From a checkpoint of a small transformer trained on Wikipedia.
Size: 4 heads of 32 (1 for keys and values), MLP 192 SwiGLU, vocabulary 7473, 1.69M parameters.
Architecture: RMSNorm before each block, rotary positions, no biases in attention or MLP, tied embeddings, normalized queries and keys.
Training: a variant of Muon for these matrices, 146M tokens, 8603 steps.
Each number is 128 + 32 x the weight over its row's rms, rounded and kept within 0 to 255. Layers, rows and columns count from 0. Numbers have three digits each. The size before them is the row's rms in percent of the matrix's.

# down: layer 17 MLP down (transposed), 192x64, rms 0.18, rows 176-191, columns 0-63
# gate: layer 17 MLP gate, 192x64, rms 0.505, rows 177-191, columns 0-63
# up: layer 17 MLP up, 192x64, rms 0.558, rows 177-191, columns 0-63
down176 104:144174087107141104117129105133164110113118142024142098091140161110148118130122126101167162083153103103141148128125095120096170059138089113110229137132123170119163108137099197100136080115132101
gate177 107:165114082107101084122133156153132169127087127166100151079103147142168125178136144115101013148154167166125137077115110199152103136162168147068116148119130129154103070095124139145133117147158108
up177 104:094139111082134089089078184111122141117157168076133113182154126108197136143093171108095140109092081135118143112160082134167174154169095162046137142188146110146088135097126111159130117164104128
down177 100:128089054124135145147100149189158178160108107131146160088091125123102112133194114112145082143123104169122143154102147172136074065172131114175089138151126109082076121124071125194161139124153108
gate178 098:109047152122099126102150171129079072142133160192178143111097115169084151110170086088126098068137089137158109156143128115142099074094144126125134199144117161183082151111142153114089150121118136
up178 104:059125135152121135104152071123131143108111178123070123176160171115121118154086191126147153147090143153116115115137163070173091100129143135140092100188124130154102083159067165166200132098100108
down178 102:126173133110128122142142113089098120141120141114140081100111164120120124096131171117203139178150196127114110096117082123124193168137163085118175149121099099143120087162153177131133101130192029
gate179 098:144151128182114160126135116071082157129111129081116150138044140125085120110133132143077107118105131132234093153103117134137088137199147092088108102168173133123159083092176134124138161132138097
up179 084:165097126117163158166154118106131100135033155103102119102108111131140130091176154075077103132118129104180164113164111158068135189156098150117191139143162174133169115134168174158112121078125156
down179 099:129225176125190123146114142181100170082085137082171162140135128183125126115128073143125136128231142127132096142183157113151129084110146133094167151100101131113133118113140104113136164140156121
gate180 101:212079111172142115149169095118147101146140130093120123172070184062096101169107120117139088083087106202119187108148142113108172093174140091121106144129135111158135101158135094124138110118150097
up180 098:171104139139121208114108158099130151111149158099137131112078206124144145075117166086082125061144134114140147140088176162132149101162115162144061132153132079110153154124162073149107086115092098
down180 103:099130091191134155135136117157173137136182104140125150157081170066104094096072132209057161154136129178129134108110118110077151086147136139121142109117124099102131103092109185124124062161153135
gate181 097:094119124104142128103156185155151084137105155183084101153113106047052104079131183118137140060142119151171158140140147071144195108169110090125125142123079109092154108126131114132115172117130121
up181 102:117115123101101106169100110107130157153079108082059118174110201067153132122162149160087163126152100146097122117121099113109146064151124114157088153078136145159121075136116180119102197088094102
down181 102:144158127088152201104154134114134164191123130142094176146137077143081102095186132038134111135143134151121102161096132138154130134172208105155076144134147109094116116191138108125129177127120162
gate182 100:110163143133118067165087115085103173194139111150129118039150207077122117149106134071119108099120160168160098106128175138177123166096121139095133105110148161092130153100150177134116150137168135
up182 096:153153112162133123110163109213164120100128077186109094119164164182106138109099129102130160139158138102150142127080091162103125111091156079121163117123126155069113160092128067153154077082068149
down182 094:139088119115135111136152124139057145068105113091184151131155105160145093111123127158111123198121108164076114165118139108150145151131109129112187073153115122114152135093187148100121126187202051
gate183 091:115172112086145141091128122142126102108089120156144113134092127078052108122078132086165129101118127135066203121079107114090172155134100102214126157106172158153145141121113178145135123171080100
up183 096:182140108116122098084064088132150104153066101120141106154095142112139117091190154108133121118133177158125137146125124045165120143076100133144146073145129173107134184171128112126115168170052149
down183 097:114072129103137179137148186104082091134207151153088102101144107151104149186145099103123151079096124143141140115065196152131130101160166169110128175130114094171174097089143131123156136173159134
gate184 097:067111100102188095117162126114096140081154076126105112157177120113055191134155111118126118140195172137139152077110113088164148115121159133154135113098150158205114111196140127096137127138142093
up184 092:169151134096110143097141072146159153134137118087112074093123155146104094157116123174093163069065115124118094110127118159148102094085106122110125135098150189118108134077206095186152124189159087
down184 092:090130122177072130125086119126103125144111177165107109090061157121194107088064147146093128142119090134169156148143126186084144162152128128102133128168102066087123134082111153146117114170149199
gate185 104:095111170131129185068170147151157159122194070101118094099135129112063058119102145107207106140118105163112077127171133150149092168102131126185119126079165139114086113109128126138156108134111140
up185 090:116131150169120107176152140146130136198148093123104110096118119076066017146101161125165150094120125199087084155167163091148111163089132134140169136112135163148117162097100117115102092121142144
down185 089:179167081143149140135139068083134103112126115163068149202144142101158151165132110169069149165138113079128180096108085147117138111142115152108124150194083101107098071104168099125151109084139143
gate186 099:093146098119168073126216171178115098147148129145116133182123182092139121114139137087099119058118070098094192089126081132106159128160135163180126150138130154114095105116115095085102105131146094
up186 089:084116114117074119116126131102124175168147074145180145136114122122108124087147132102089156148157081126112046125163163100172151171123080146143099109068165153149127193139034126126096107134119145
down186 089:146183082140109103163209208093121170165129130143140104064105160142104160140100073072134105121173089121124137124152080124161159148133112131154118075157082108119175131108137155104096124110149083
gate187 095:139119089166065170175149123102131138143141177086135196132132162135120131120118206120114129109095173058107167113153138121116136095119089092150154187122217138138099152127112100148163084156125098
up187 093:116124180126094091140108142104148200105065094172100072106068122117146118186159124080162088118144076120132127121145105094121087143157127127097126160138112094137144136129030095116143088073118146
down187 090:131159126122120135130162095101144131168077115125176139129160127138176105120159117099147124142186090098179153116184122168161135160072179123085130120123218070142148101089134172176120060112135153
gate188 088:145098067079159136155083106149087168121130099126131123127129084106071137103116132063129138120104158121087097151126149108143165139230086112067083138124146118150187082125132135168152166170127100
up188 095:173131125099129082116114137144141135073161096079120113101072146079063110154141116131142122153114114164207085127168142119098185120106083130048144136108136158118090073150068134096098109136164119
down188 091:125103078113126167138079125148033114139139187150112123117132184158155154150103171054135105110153155134109187102106157126129108073166106127163132131109176105145156117160130132166168096154087188
gate189 098:090146165101178151176111097144137160091138095151163103064107141110107092161124135088167136160172148143085171147141131083145142111098108076086166151100147117161092178142194122134192155147175095
up189 095:098072058112125132159125155156114149187134133171113125131142184142108118147110108113100181066119060137118134082137097112118128098134142069157110188120084127106137149175118111181181071152100094
down189 097:137148121120143136161181114100099139100139170089175158119123117098106093097086086153125103175127165153103121158121129081170186075114123162111148131130147158166044145075168166103109205131138173
gate190 098:132067132203102113152122160096073089092099138123157121098133150107108140156161063114184147126131101113110103189128147129136103158100133121123137157110118081169104126057095144129041090148145179
up190 100:145094095086124129159140125152188105106077099136123147142094047163102114081127169116108091125174140131085177135062109053131125118096137136134144142090124133064128173128157114138182180134122086
down190 104:117161152095163139152091134141148111152140159128128145136101095124132157055116105145083090173142146121145148192179127146102098102064112130077144126078126192121109158103210133175144154175165079
gate191 100:149101114106190138124147155121083146110088133138077147137052148147146114071088175065108151136124140137133140124056121088160128160101149166156160170121166164164126186168120125188180127105114112
up191 101:106138104079099100166081189115144149155126125141102079100157090177106153127154100147117156183112042127115143133140037134087144077126149101161170155075136110123073114105136125116167104124125158
down191 099:123091136184119085155099097168135097101136142090168132149164152131075125123112109118150048124141152129140117097129169083148055139127173142110084123120100158100177115130187165106103051133097182